From a checkpoint of a small transformer trained on Wikipedia.
Size: 14 layers, 2 heads of 64, MLP 512 tanh GELU.
Each number is 128 + 24 x the weight over its row's rms, rounded and kept within 0 to 255. Layers, rows and columns count from 0. Numbers have three digits each. The size before them is the row's rms in percent of the matrix's.

# layer 5 MLP up, 512x128, rms 0.134, rows 411-511, columns 64-127
109:092106122140098100144116112092117133103138117142089096130154127113121154107075127137149162124124139105131135137093096119156129113105103133121118141065167118112119164079089103150130139143119126
100:130172133141103096095186154123116125124115139153126099156195087119127128126116199122146140164180170142122176123109150118121124095134129138159068098122163107144086117122126131102149131125117115
095:106146128114136111080106127132095110149130107127146159121143152142116147134093162174115116146131124153112151109106116140170156126095125144161131148132120144143119147166102152132169096123120111
095:121099116132106134112164075127103115092108082157117148125157109119129157101138076144131155181132118089126095114132197113131089087110103126143136106177104145163069099100106158153141135164126082
100:115154132144101113127162105108141105154117130105122126114188145073156120172114132117141111114148157076135101084134168168158127125148149104132149126135153124081114110134103134149111133128160151
097:081098152103138109158120079143112173113108109176158120117134125113124176181158120131124133112138187082122126133121111117120102121157112105161101124119142148145116130154147117167097099132132171
101:135115148125096160158165137146108113090151122153140106130085165113139131131103145156171139117119127122128136122126143126114083088128130143173129082123107142082089133118154143182136166119143168
102:166140112161079151196167079120108109142152144105103128121170128074109140145106159098152135135130127125103099138123123090116150115109141116173101072161094151124095141111119119135153166117171123
097:109132138105073127138127126084067123142114128113158145105115130122110157094140121167122139182150133160158132087151125141151117101105144118124131117099091175087119136107101185140153112090139124
098:132134123153152133120124109120126135114099111146084125129137140120134131165128123136106142111122090140120131079172149139089136110116113165150112091123150090142125121134098079129155094188165101
102:087112114123152184138124098083167110098130104127158104111151120135128113183090148122080164166155109125121135116139122145117105121130100088139120151098120135114095174131127124138096110105120156
099:118125155154129092126147125081089119146075140103082130162093154115143161152150172093121137114141148138128154138110149116110100133088119145134079135096103103151109118142104147172134148122135105
101:133074120069122125158127136094132097142091094106119108143089131088104133084109159096114171110152131149101129096153174129134138093132097113163101118131119134122089102128096095136157126110138116
093:154147143097110173152093135141109118135105098132094117166116118132137160103107146150172121125125118128133108115192157128141110142120138074155109114152150107087091147112131098170124159070152081
099:072151147134110135145111123120124143152148110156120124109143146087067148107127124118112166136150149152181143124107094146160109142098098131132148139134136123119127120146073143150140053134128177
096:098133153117121132129125131128122089111115124156123111159157131153121146146095152089164124159135142138146117114136142160174145116127132089156118130146170123172103103131149183131170087119127095
108:066129156123085101131137120077091112120104128145103096138130154115156140144110138123128125194146132137153134128131114150157151118158138090115095152134148124088130121148138166139129125159101089
106:098157160055145105112188141076120099119105138119146145133165142108151129116087150152093197131146113126134095101086100133121093140135085116127090135139132125115112178161104143121123111117148164
209:153137145121133127103125138085127111138094121163134069109124108109077175096157139119161121151119140117118141094112117130107150129153106180105099079130122206129151129140091119134141149102105157
087:116148128105162135101117144120127089128139111111127139183097157130115165180121140119117159147132148127097144146136146121088160093156110135152117138142110081137139108105167114145093140124138146
095:135136129128123121158136137137087151124124134148138118107157139128127109082090164120112141134076127103170124103103167104125137107124127137131097141164095129082134158105063134142157129138164140
146:142138104148158154116146156108127117159094118144117104128124157126137167095138139122166130131095122084124148133117152116164106123113095148132130129143155165119098175120159096129134164144123113
099:109067114168106114128122078118140102105138128169150148141111192119086133158133146107156151115149151109095092126109167118130088120107142136139146089114150134137132153135115121138107113140147132
092:112129147171142131096123162110056112166158091132136141173142129081122140169124153115126132116116118158092154137125140127114106151155106135126110119145120129128115139095121131168134141132121119
097:088157183144110172165138153135084116131144085132142121112090102144152145117147134161105129143129158113097144118099126116131153113166108130144129116164126136120133086097107085151104121103109115
089:117102154119096163161128136139136109111106123130159166133168148139096112153143140158158158110083161132126115140132131152162137105125125083168135129151111114099113126090095065142156118111144099
093:096176108077136120116106126137123138073169141130161107170146104087128163133143089141111143171182181106141134095142165161149125114133116087127097097127147130112141123128130132126103138134152151
098:135177125133124139111109163159108135152128128146104148137159115128115154128071089151151137155115141142108126124120091091156127136153109113189129107140123117124125098185111138179134145126133106
104:089155156101145151134114147158124149137112126106150139137141142125161132155130125152103135133141091133153175109143152118130133152120108115156080125135143094121116136133145136145125095141184052
104:094129139123139107130102071137105137081091103157146126128122124134177157092109130128120116175105173138135126114088156097144134089124105120132128144165156136128117140120173107128159118122136180
103:123143153113066169151121130163112140089143147124111146132127112107116173111130149158149090129169132093132128131104113089157149096089102087146123127126153153127123126139080154142128127122131088
100:097110126160104105142146154114111128140134104061139128101134155086156124121127116089112084135100166093166122110110145146129130146103131069149123109114146108096120091115099110119159166166135112
093:140131095120154139138107133158134125124111082132166090202148133111137137139124083118114135148163131116153152137093167139134122127135090145139135098114136057147099136084098118153120167196132112
108:125148133124141122108166110146126089071136097156105093139151124152144122166095150135131122163136151144122121091154128152104112105129118155158085095103167085091103147102116113123084165127147149
102:131138132091118138126128114158109096140103141171128142120137129103087145112069133125149155127131143113176106120118152119158114103162148130133123120123148140156119133133129158119139128132153081
105:183115119122107130146136104147114135097118113129153106116119134171111150156137128126112149135121147104183146137122117108146136120128148111169139079156100135110098094136128162130113082161121145
099:128106110133103120149149099104119097107130157133141109142159075099094165164096151099134150204142146147130124123077106154108123131125101103143131170130102135138099103140139122137151149134117138
092:124149169103066147123160170097135096118133135111125117104120141116104165101132142144156145122130105111145178132089096139131114134151124152159118093153144116104140098132122149114141101097133140
107:099156178115117147173083121159100134096093128153089101100125117148120141139095139131130142167106124130166099117140116114108124132143125084129131123153155123123120203102104155136135115080120138
115:097119139138135156138195142113119096151131115166123093162119143131083176098091166114142086120149105125133143075146135090152112112116125133134097091134134135080125175175084121162145084123134143
104:080165111135132162125132116119140098112075119160115058103150092122129108126099150129153177204145126146160160121126125135160141129131096158111122138160108164181116147103097133124095144102130122
104:115150112116149132172113143082111097099115163097139072136158119127132158107145109077102152158171165148165142118098124143161154079102121097145139140092119103168118099171151118120079130189122133
104:131128118142139159145106133108110152083130122115096126091148119089120145155151167115099076119119118142145107150136130127167112110129131129132121134156105083118126135162116131132094124130140111
096:116140133117110139128144094105103109154121129112096128180129158159097122137124119119088123134078140086140177115077164148105115127099123110113143122121153152137086186113099133148119130117127134
101:145110122156088110145156148111120113129114082086137129166164096130132191113117118146180120113133149146134167135114155110129150126115116128151141116152145108115125117189122116159104100095128121
095:169142131145137123116140109141115123084106112161126141135124147117109125097113136144121156101145143085123114147116069120106141118141073121123136129128193144130119143129162091173128129121116146
104:117163138116148156139099099105098113128095123133086114132163120111110133146134161135103159150125128149132120077096086069129109138106145110179135078095125109165117110075138114132090135120150154
100:097126152136118109137110116122112119172142113154114135166142087075155158138060119097103118146105137137147115103148112153098063137157121116125093120112148123148105092132129151171095109130162135
106:117111151121121118176145121144109087117129103111075106157202088095116144135135132133115157150093151112140119140133127120168142142113105137150083078148136169156111126093133108132104126161122123
091:110151088162105163102139128136143092147096141131139090174173129134130167139120151126132123084159161117134121117138155129129110102088137153117096145156118137111122133084134144131114127132174152
089:126148119128177168180132166137119111137150116157144126142115150166181164138122145141143156110081161124159114129134136120138135115118095115114120092113127137142123137132135150141074129130138122
094:168135097107097145113163138150143138124125137126166147138140167138132112135128090148117113156136134157152123094133097120098102134083100127178162108142167135153119167098143126162140116146121101
100:109112129082122130119185104159122103121103116111108156192145118131113121115098140179162139156128111115123133129133087140133098117111145055140143130140136148154120163108083160140135086158158099
105:086137158120135109110124125101088112141129102174124084109146144131128180152142144146160143163122118150128132108104162108148082095143123132169114121118132088096120111089151117142160114121162133
099:140152156147125074144146161122155108133116079089148120162124144109140182114112144073132134091121134131116161144109147133123074098071141122146108138176106122090106112119128116153115102123148112
092:092101098105126079117158157117141118111134115154161117172165126115112155127127116141124157148139153096155134099107113128155116144115125127114169130064144141145063158129094137136095138157157073
093:135104140128146087164157082130114105147143129087110110144137104177124155137116140129122153134082119091155167134097097142142144108127119146129098146105120156111101106148111120168074105098163144
093:143150118062125149125126125095142140098128136117099077137155122132131139107138139149116119143137160138177149135142108162148133125166129078129121115180161102123142099135098137136085121159186127
102:105172114124118088145164116131106096145130084119108139096151114143138094097118111114125100148109144152130142145128166107159143123106111106129101127123113154110106148144128166172140103114131130
097:128118123119163157108144105177093083114107132147139154155131110120124119108113088107166152158112120137128099099065155107163137099102131121127124126129109121176135159129169126150105133157158103
096:111177118153159100088115144130138106114125178109115144157154188119107147139179143169103171127116126088122137108141172134151142154105096140163128110109168101109126142119105138163110115123164139
102:143104179125105110140113101096097094144111149151094121100133164142165144173060117136129168121102135123134122118132122103129141095134147116145132123117134118090120132160103131120159153135115107
095:140108167116127142141125114136094107138145074144121096113130182125124110121134159166113136161120110104185116084117104131117103125129108091170110151090134156083110098114109110146093120103173118
102:118117188108111154122166095108130153116100150139132129126160129104121123152114178142109129128137169075129192122123136128121135139144108131113110144141111131144133134097144094147173070121150138
105:130193118166140111106149145114134103116095109087098090169150140136092120133117160082154159132133137146146121113140130074142123130107121089178117074159176128139126126150120135135096106141133066
097:140137149120084118174076154129118130147136125182126132113137155136145115118113096135070156109083143065109111128104131131129166138154100144126156078135109140116116115124116132122158103120119153
096:122174124151146179158117155105083105105166135138126125128134149124144199098126115124111122118150116133142149149176132095177095108092114103154101137116138137151135169114111125109132111122172096
104:095142109122134131133148126117128140121122096157112117163133154150119101152091165137157164151126179107101151122088110086137098123124111163146107090102131153104122164167116150121101134169139082
098:116123137134171153173099113090156137128109132153103130151145146103165114100085168152108152116153152133139161108119103111176087094130101114113130136182143161172106135154160155175094110132135104
091:129146165152175071116118093153138133117150118138106125136130152116150093143142100131109136138118141090129157114120121138096090158123111058113102100113137093150126124114137124136143123176129081
099:126113094111104123144088112123124130124141100196136089152136129113123144128100137165090133161141160141122127116128117096120152093131101137131134113130148121123126124076157063134100087154103114
095:153140115146137131119135137100115132112090139120106162152104099106127136126109115118129121107160168092088129154105167117117156106122144136174113143108124148154132157115123150178111103172146116
096:152125182137151108146154103135099142108125131112097090146117126105170124098157137117122121151177148129127124139139120134124122113127110115141115119105130139142163116097130162139098097127130096
099:120082150091137173107157122128110053112130081122084120113176134112128126148138122113089113129163153105134171112143140128119105139155108111157149105095103155093110111106074119115136144151175129
094:094124105164113164192101121160135146132081121127112130114136099143127129135113142122157127164128165162142144164105108105113146141153110138115124119069155147131104134127134137140140167129158082
108:162171107142123143146164151121120103113123127153136150144143121111088124115124113117148140125144156112145143135100108113156111074104100125149083035124148154153133146106153134124132166146131105
105:113106209122126133156151076121121136069103111112091126175134159107137128102073101151133144124098137148104128144144133141138106118116156115146146120106128117094112097132133172147074127142124079
105:116138130132106113145107117104135118111126143148150104154155128122165130106144096122134123115131126072136110127149125135129152134148076145164106099145143120142122076095150154168154109176134147
095:177085106143149161149135120072102119106094083106108113141141118104118180142173111174143135142120116148086122122135119096154124112128123119122123119153111113094134123118149152174120107114168146
098:131104114094114109114154073154124089149156099160132129146164108098132105121127157185151134150140124103134160116146105091090098109147104124131078121106183090120070181151155171152126136131167105
102:125138123103140112168093114112121088144148133124141139106123130129133169086108124120163116150146106137173175091145092108091078132152116123165086142090118125160086166133129160140092137104148119
098:134156112122114093163151166126113099133097135146136142158132143137076153159106161138129123144155144122113123127120144149153148091104120128190088117109139084065082106141091123153138121141136115
092:141150123156123113133154108133126121110127112127145107153074119121140106122114123100134116102064155133158127137090137094157126126122112127178157122126128094091089108062118150139166123114148119
108:188128159098078092160100113168098099129102102130176140139135141137140118134145136143150137156139131108117132102120145141096126107108109109146130116147136124136093152102069139141110150193137176
101:119109150139091137124131108092122122127098118165113117138110162139134140091103131120191118134173141063162156102082170139167088107161107154145158132139163116127132118139121094116127139109123114
096:157122140105138106143149128122114100150124099118167115112139111113164136127139186139151163181165132125141174083124112143126091110133058126101141106127113079139100109114111141127143103146127145
100:063153142110112130138132105149102152111160106192167145139115156088131115137114137115099146122111142120193124129132114144129149094137151066124108120115121137123125154104126112112186132132160134
095:107183108119126082159142113103120085129139124143118131132139143152109149174110149142139178142134163156092154127138113110121103105164119091145121109146154126085129141132141190160159137085102126
100:142116147108149116113143140096118114105127128119105109135122144115120143115115149112106132129118133128123173138095150116159143134113106125141087150108137106149132120089128075161096089187134109
096:165127110114099123102122136138123133149132127140148106117135169137156110145103117135119113112146124031133177143137103157129113109097138137133131123137145137114098126103109121142155157142120156
105:130113156140082138111111124094144131094131105174166128167158116105096111136111122131113153124143103087138163143124139135156135122170100119145120087156112105137122096118138117164153127111135157
103:141151133131113122145182087157154061119148137138108158113109111112146158148119155133114109192137162107096116122161146085142082127166112146174126104110151112120124109179156088142103165115133088
100:144143117095088105167164121078126100121073132116112124158154153142120137131115138143125149163130183110139133134090110150087108124137123097121142062142113116102105143168117102153136138120115053
098:138108121125095162125119132091122124105111120093141106136140148095126120138120098150173144133144180136121155137115103098116092158129120143139121123145114103140104145108135116134129140176159156
106:119127140112121151170162157103112122120106137141116131114137112101163173176140143103148117175147177118137134108115126108154122132127146136150103110085114134107115086116139104137124103130164079
108:119126163076152123106071109098139160107115127118122124116158122125178119142160124141117115131077133118110140112123136132149125095128109123118132098103161128157114159117169115135097168095129137
093:112129114131124137137150166156114113140098108119136147152117112155139143117107147137183163125120143098144142134131162111142120120125096114140132166169122139156083161129154092117125127109152101
106:083107157099090142126112125151123142148061161116115115186122133115151119063115120143143125163089162137122142135180122130144117125115149126145141116161171121111109144153157142132056116133163133
104:135111110091127130153097111121082088133177121132155105121137133130129150132123106130101131138125137141121100128107109140180079126126087110097115135090193100080131123144127129144083130157120158
104:143105113127132158124148131115136111106068127107133133160107163086135154079157122124137105156187139099129171100089125126183136120099144154134122128111109131093070148135156087142105122131163139
096:111147133145132097128120132137101149137130118137174153143178118143098132141093129153127161124105139083115137113163105153146147131125148138163095157192093112143095126146106170155134166082151123
# layer 5 MLP down (transposed), 512x128, rms 0.135, rows 411-511, columns 64-127
105:142071100143124080095163099175138132125129129144158088132118147080083148115121154128121136126174091148085131133141144158131121116121106091106134165126156158136138142091098119160097099160127094
102:125135134148167116110136135131119136083132154119154133122135159097097112138154143138128132098106117132102105121124091146102153150073073160151130149120138138121154148167131155093152165119110182
099:089149127137184124127104178139155137066130135073139102139097101107183133124140147138119149143086088127110127095161114112132102147094114120162170140130117146161137113121100079152142145127133122
104:154139087128176105130136153107170137087123122109164112128119134143151123127146151131151147144109123103094132122141124113139129110093101095090168097128118124138135133065099127107124095128129149
099:086104114135129169121135135102118125140131155128114152158118146133135091126082108101141157113139141130126127114144095126120107128112129189146117117149117160161106176140121116092098158119119120
100:121113135152163157128112096132132118130081134149186087093119153103117141127122114187109104114114113083164120146122120139106134104123137098109134140142115158152122142145134146134101101130155102
099:063086165154131114128117134146133179084115151122130161125100088117070117130171129117116099101130134159156112116157111146139115125153147138195176170131164077121102123168109139121073109135126140
094:160147130110139106083148140086151154129145099108158111160127131146157153114113120184118106107130129133136118091140140098100124118094143116094124154119134127116176119173121142121125143116128130
101:099181141115116099142163144135144103118150155107137173157141111069106094159107195131160124144181109129114150123150103175163087143100142122107159136146147152135115108166102163099125109107116100
096:116167125136141138138152148130097128145149131164137152109153147103113139112080098073127123143109113121134113114116135111138152124146130158135131118121119161131171117140134117116123158107152143
103:135149116138174122130162126188163129135088113137142127102099111152125112138094101150149109110115103084118152132150121165133122122116120124097148120132127117196068126174107138143074107147117110
102:122158151158129121152178173108140135141109157114161154136131168167132134105131119149101133125091126139164135051135120132109101169101133097115113110121135108147108132142148117106116124126103125
100:107129151148166141143148155147144143090148132167140125120121138168143133090116126135120090128101121113147106105125112114092143130112151129111112151104133111131136107153143095110128118133121147
099:114064145134116131145129141154148146099106134142138054135143151157120146095153136144107151130145121101130095108133097113136137122117131095137149139118172128101117152157135108144146135167124103
096:165139107121095135175128151172122115079143143126118111095145123091128109113156118105141152111146105102138100121116111088114118132189109126143126104129117093131131160101134143133145150177132126
088:086109114127150107169111108154169163114103136148128143145120111133126116129123114144133148151099093132080102134139134130120143174125164157108190158153099163115191115137120088135116100116082139
103:173131153137104137093105124189123117177141109135115144103147097123154155116128156142128119157105138145135077114132112097138118121105162128119120160118086134128186137147131140102054140141162132
111:089152155119135102137142114117138148103155115130115167154184123139147115117166146145127172135137142094163091129150082128165128115126129170126163131111182137123074099125106118105108111126127123
028:099115096103122158134168129120134094121102149117111138158190121088118133157105111103118103118127121125156109129154101168126155108130112137117111105056166098116192138129093153149147148172134150
097:145128136121146129144134063143166154157126115127178126131140106135110088120120117175140152124154121115100131135157164093131073118124151130168141133163142087131084137151143161132107146131093128
091:144129138163143129177108137127158157113158111163152085101140089145141137109115173136156092128105108110117117128116084121135139134108100142088161143127139155132201115123122124164104130122099130
077:112095142168106128145135098128160122126104094163184124156137123115107147112189152118126129123095112144154115110132152146169131095121132121084161120165157103130157139110121106149127126115099157
103:145178125123106092143132139156118115110144096117114166159104113141162088155145175120110113108130148179153135113118108111102120161177117116136105108148096125167181127185105093141157156100160087
085:156157125107147140135104103134121106141141153112161140077113118128104124095138135112152153169143126106126097130095148148124107129092099120132138107144147178168147142077154129127139124138086115
106:126145136101117109107145142141121124137129137118109138107144127161144154168075131156098120139117177096129101135150155146127133127148172122137117108111121134145086149118162127130106125104116130
107:143134095139153119118159147133103136163088106130152136113125144141148170090113136136124137171170107121114129114120112111125116107140162102121154169092173144135067106177123116160169136139083132
095:172097130111148115119183127116141135102118128139132166139101095104113161128173127101138134104155115131146161157112087152140140098129114157178135102114128141093108111146119090142119132130119140
104:092104129181123152090161121131178172120130129151132132154146102113125100135154146113134119112138127147153105145118125099136126108122178147131158105139129163122105170065150141126129138128123131
100:146129133105164160136153084143096157125154136155083098101161163138123111135104152172118102101178137122130116087150139141165143096108144108144118110074120125118094120118130106091106129160087131
103:118095135186140117142144145168112125115101073107126114090150136134132190159107141089143137110094137126144117130139135103157070113133139147163136149139129113118119184154113149103121127059119159
099:108114132122154079117083165116110069124121184113129110134137105104122129096137165125098093154128100116105138134130121109145107118128103125111153115144141155143143111089105139138094124125095116
102:120160120126131133141194108138133165100116130125101099097194126108101106100108130166138151126148129089132124088126119136168147112123137107145150136105141162106110130112084132092158137171115113
102:118069150177157144124115120158124144158120147088145118117142113119139134125091166108157125142102114135189107167137116131140103130124154112148157172093081115107088130109118158116131162117095112
113:081114153179101107163129147156144097106112117121151187142126092117136130158125134103093126138127112136114138136169111182158104102122103132111130141162140112122126166169104141101151120152127134
103:142129122092134112133111188107152113161136155100096132147181137172146129156092110090142157116168129099157131134110149134113121088112102119128145077123145143084085092114143124096123161118084127
102:098123118098128122122140116111122111124169152136124124106128130130145137150115113116084146089150122153116103163141139126151146157077126081139184110146099137110146125088100142085156144172134137
096:099170197151119120139153101181162134123130166136140084127146130154108144132160148099132124142159132118133134128116150145145139094123134148153117107142112144114166163109173122129153103085137151
095:126084143114155157140117199108162160148151116125150099134100148148101107148156100142083090133152172111110116103147116162108127123115128146085134086115121148113087108158160134125136113153151163
099:159121120119132114121106129166149139119136138130126131137127132125105164113153171121117161073141115117103086157122074113122136154131087150095112146097118145180087098120138107110152141107111122
104:093124176145179087092125113138108133129141116127093137140126165137115112139116139130143057119088166136139101123152121115135136092143114128125121144102122107113190117179126167133155143099110136
099:137103134130126118097127130145139130101154133140116108092147078145158117127112105103118122111114204103118122174152110140084144140112115150096121084104147162138147153159096126132115130159137118
100:164177119150091131157145149147157128132141149131105148120142132137104141083132129116105107155130099123086150130055146119137141140124145130144151073141131145132127130153099101093137138102141120
100:086127128112120153141140151115092161101148116130163100143107088083084131109185127087126109124139090134137121118098102142153181117070149135116101134155123081143128129115128096130103122073121134
098:116154144138133146123128140089122143153169162155058143133130131130139109126153113167086138142123109160115166103122143091106173128152148136150130109095155177179129089153134150139117140121111164
106:086108096132157084102073122150182139109146124147167112088098131123125096146121150123125168115133154128088100160125065119123160090165130117135092120138132139149160125139186144141151120132157133
096:104112117125155174153115100169139136135116169176112079150159102125138133114135130148106089128140129145126113145134103131090116088105145141113130138108151109092137141118074109155119109173129149
100:156149136158133115157136163096108177142130114100115145103080145105203125131115131146121101135131132147115142137179111120191095167135099135112090091099133151092163131137099207172082149096099138
094:112124085113113118108124108159124141092151158167150090124112138166099141079167116119099087098095141128127096121137131123153204097146121114126124144123103118110190174126098148145187124097111098
103:135094088141140119137098115129151132105098099145127150118138134151113147140115139116113141114147116111121110095115096099132104143146137129093111117059131127145121130137124122074141141118166096
095:164143130144113095111139075116107145137136118149166135154145086145119100128133145173087120132121112125126126130126161158126177115174173088153130113155121156115125101096120157193130118085110166
103:100122131137121149111146135124141139119071129102132123127152100088113122130128119117104104127165142142168141122089121111186124097147141147131154142095101128123057154108121146143102098166165141
098:135121132118097133105101106111124084137117163106083110146140102106111086105150162136118118135128132127160144081126107132133112103111161111197110120092118095193169137135133102163129090113135107
105:128148142129105106164125113134106143143148145126162105103119118118128094120099117160115126159135114119148106107161166118136130120124141145088168126163118123112067110109104130122130102133141157
111:151139137167149130109186129158140122125132140123145130083115143099090171123084124151110120128118108147130124153163084116143105126153112109133153119164143143113145128151132136147136103165112140
105:163095143115127178102126125125122134117161140124178127149113118117120158147116071133099114128167146131176117124128146132152108079127133106149117147109108174101147087171154161142147125124136136
109:090118160126088114158129104147138167154118171119172128132097088111115124207119127126110133117102140115163124132149164113145123146132140124137108165124136133101110128153125159132065092167080127
088:100120128121123148193116118129140151108093136120098141117163141104182144145110094129095105101135131111120130121175121097102118088112150091150137120090147144118130081136125089144124101125162139
093:156135164142120121107153133161129107113107133084139148110115149091122127143150134111125140162127095128121110106116143108148132100102141179141133135131092137136113147152109160111123100119171128
104:106114118112132128134109148116126156103115131125098137177149128112113105114135174118111110128161143129111132116164147108107100168111150192095141119127142157136113109125106104105112105156100154
098:159066108114126085114104131136091135158129104129126111149123181118147116125110135144135059083120098139078097156115134138135120110124203116110129107125104150149115140159098137149112150152103119
106:132115102111112136156122144136131123175157120161125147146149116124138114102131116110102129092149135147090128205153166112133142149123141078088130094099136125104141114148135109092149137147134058
105:139138135102197121123120094154172110132156163113131129138114124101068094121116132160111106128153146145119105148146096168104125150114071131129102094096109143122101132115107081117126130177135128
111:099142144153127162148138087148141134158144115134097112086139135125082125160155115119161151141124157084130122105111129137106142175148148161170123123149140111159121150130135129154089156148119139
098:125099108141107120147118141114152097164118154136120111111098123144135098118112153139104144103144145146106144118129120157161103135129149149140141132160142125073136120077131082098117142080117077
113:110133108109084130143167112147127149114150140100170118141102143132109083139077151129120108110178142183130131134129143122108113117118139094139116134121166136085096129122122158154092136164128153
102:103143099072101139106102152130133102104087110121151106085103113118123130142102172151129153096158096128128156169173174110117132113170082166117150160135115121103087108114147169140112102128120136
106:111091110116141128099117155116185145171137151107134135167147100130121160134112116147148114119082144119158115113129115107166140136147125133131118109121127135125136130124113145138102168107151126
099:136118117106125165121095107143127105131133115108121162144104117138117114112130123135140143100132114111123108127136096143117156153122097156157155141155133122154111148123099083181111098068141082
102:102106154111173135100130077121125146152113148143154088124100127109114147150114135111149106136152133141153095110160113112083096104085150116137172135109113142147118142139112135102175121168120139
082:141132142139153143147112129109186139137119116162099184151146119148132125105102118200149134118076092141125101141131122092095157083129133108105156114156118178158115137115109112126112153113149100
100:140125131103154153142133171139156115153128175159090146123137121128117119084093134169103149104160110169140098093110133143164123151135139110155145103109140135127151100094136147129183156157122106
100:160143119159131153071116178143110188099119113163128118141158134102129125109192142113124078108129122111133110132127093108088134146118140126086148146088117119138126149135162117139104092129139110
089:168109066097133115106137135113136144134139138142128142153125156133160110106129148139100120072175106134083134122156094124097095144125143130137180155135145131127103143068099121090125155097123115
091:168133099143099131126137151105123089181159104140172081113086108123126089149125067101164145134070131152113112083141087120119129155147125106109162116129122134153167136128141113119135183118107069
092:140144130135116094117093124085114100106145102138096138125127098151140152113125133075113097096110135118116161114130116166093167123135121122108137097101148114126131110164121121174117151110097145
099:137144123137155132087107148145118147116122132162116126126147065111130125085173133090114119114120116048137124156126082106085159132128157161142150151140130153126167171174166104152130143085121138
094:168126102110133147127114133122155122145103102107090137133138148153150109082101122140182108117103095113140145128155155084124107150134146146159140136145116155148119119112143126058120103094124121
103:124116139125108069146125145142149095134093103112130104125129123098129082176113147112162160115117081131121125152175116130095129121133166092124121109127160116111163126161093147119141145089118158
102:151143117153143175163105150131119120181127160096148161122162095161156141117146149157115086131133149169199110073152097111119097155131103141155118119122095137147078140133091129138128117167133153
108:115187164126111121123143140118124127133097149128096139167143134133076145150087130146125176135177177140157127167170146077111155134101141109148161121103119127131100143114120166081134122131156132
107:119104153162122150132114117153135132142104094115110114123090100150190114146114115121128120159098108155131124131150110144154125113105187102109161121178147126105123159125105156132112132153112111
098:175117125182118119106167132141130148133141111101101103111113145150122108107089148154164098106115109107105104071130096101115129123096100088107095105137136122119140165103105156108122124118089122
108:124108150136144145169150151112152144114111138136141117162143106154157128120100127158118091173109118130116109139125152142122150108132123133116138119103148138132095136150154093116109084146162144
114:116106142162170116137172147098151110103150152067138131138124147113154154136151105132131152123094107131142099130124117112112136103092113166128101115116120159111117145122089138120105138149083135
099:157139145137156095085101100114121146133133098113109126120116183162129103142140136112134138117106104129103131134134129120152136113101154120099125112105156147116142144085063130178099143097103129
095:097189142150131114088132117099178122152136132141120122072130090126132096142137137122151101129139113132168126100095130130133115127117162125127142192121153128138106133097157145128151124132127093
098:102134127105158142149126133142147104145109130144153105124120118141101164135143191114150095114106093156127112158121121165117134142132152149154118106131159134112135080151100143125118132137157107
108:109133142149130105120140098140130122118123176121137154141121118132143069127128124152125130155187129103119148102113110121125093154119148111167122131150149129166097123084146137204102132131094127
094:150100127121146145161135161150137143109169121124120127088089101126128146097153141122099157111101106149150167138126138144124146100129117111126124135141146101158188126166135110104106153093143123
094:154125101115126094168132084124170097129124126152145113131136147135138156168145133108196113140161129167148160150119119134099132138101095126130112134139135154150124097064149123122153135089088155
108:139096102103126178122123108133156136059120110110111114112129123109104115109089132121132164194156177139115125130099150071160125090099130130111113125111112111104123100131104114125164117159151145
101:066134115126149137124128101110143154117151166087121127177115142138110114126113128162104125095142123140137130110139145112157092134122138125118103123135119126093115146109105144116123124078149191
106:110117127137101151117122141142139107130169133119135161144187143160140129142121147077150135110192158089123134153181129148142122132135085157130133133118153132169099152121143135134160148100154114
101:112117164133145146117155111110111134127129120131117180147151154122165137130138114144145118134135156115146111191172123121128119140120107132116142202096146164089085129126141163158133125135152149
111:135166121154140097104134124137142151129150112131138169160126145164100117133107144116118144141142137128129166149160138123104099142139078159134163117134114144126138156097134157115131142146133097
103:133109141070160124149117127147094126096096126131174148156085150102109146095156146174126124108125130160114116134154118128138090146137132118102145141143121124114129121135107122152127120112151137
103:149169057092082131096128129139112084140131140106120158139109136156177123104147143073143145130186094110131159115135144136090105127164105135143116097138155132136064123119088145134129127145118141
107:126126119111097151099119143150151152105137117133135105131153157168111138100153136143119105126079114127124121146103113167158151122113130110202124124156118145122175146167131119153132128110080115
090:126167117089167134131149121160159129142123148139137088144101104109112090133093110181134099119130100121156092103099155094111078132119110157148135121127137141162138117124147125108088159087103098
105:149143097135153141159147115115141092126073135112130133100158163136121134125110131175106139101146093158100104090126113169118089164129097113171124110199157104145119118176116101145154134094180129
091:172093124107149128127117103134168132145124143113140087149159156098108101081154138192096127137129125165135133152168126103078079151137130114159109134116122121182135118081130125124108171122150099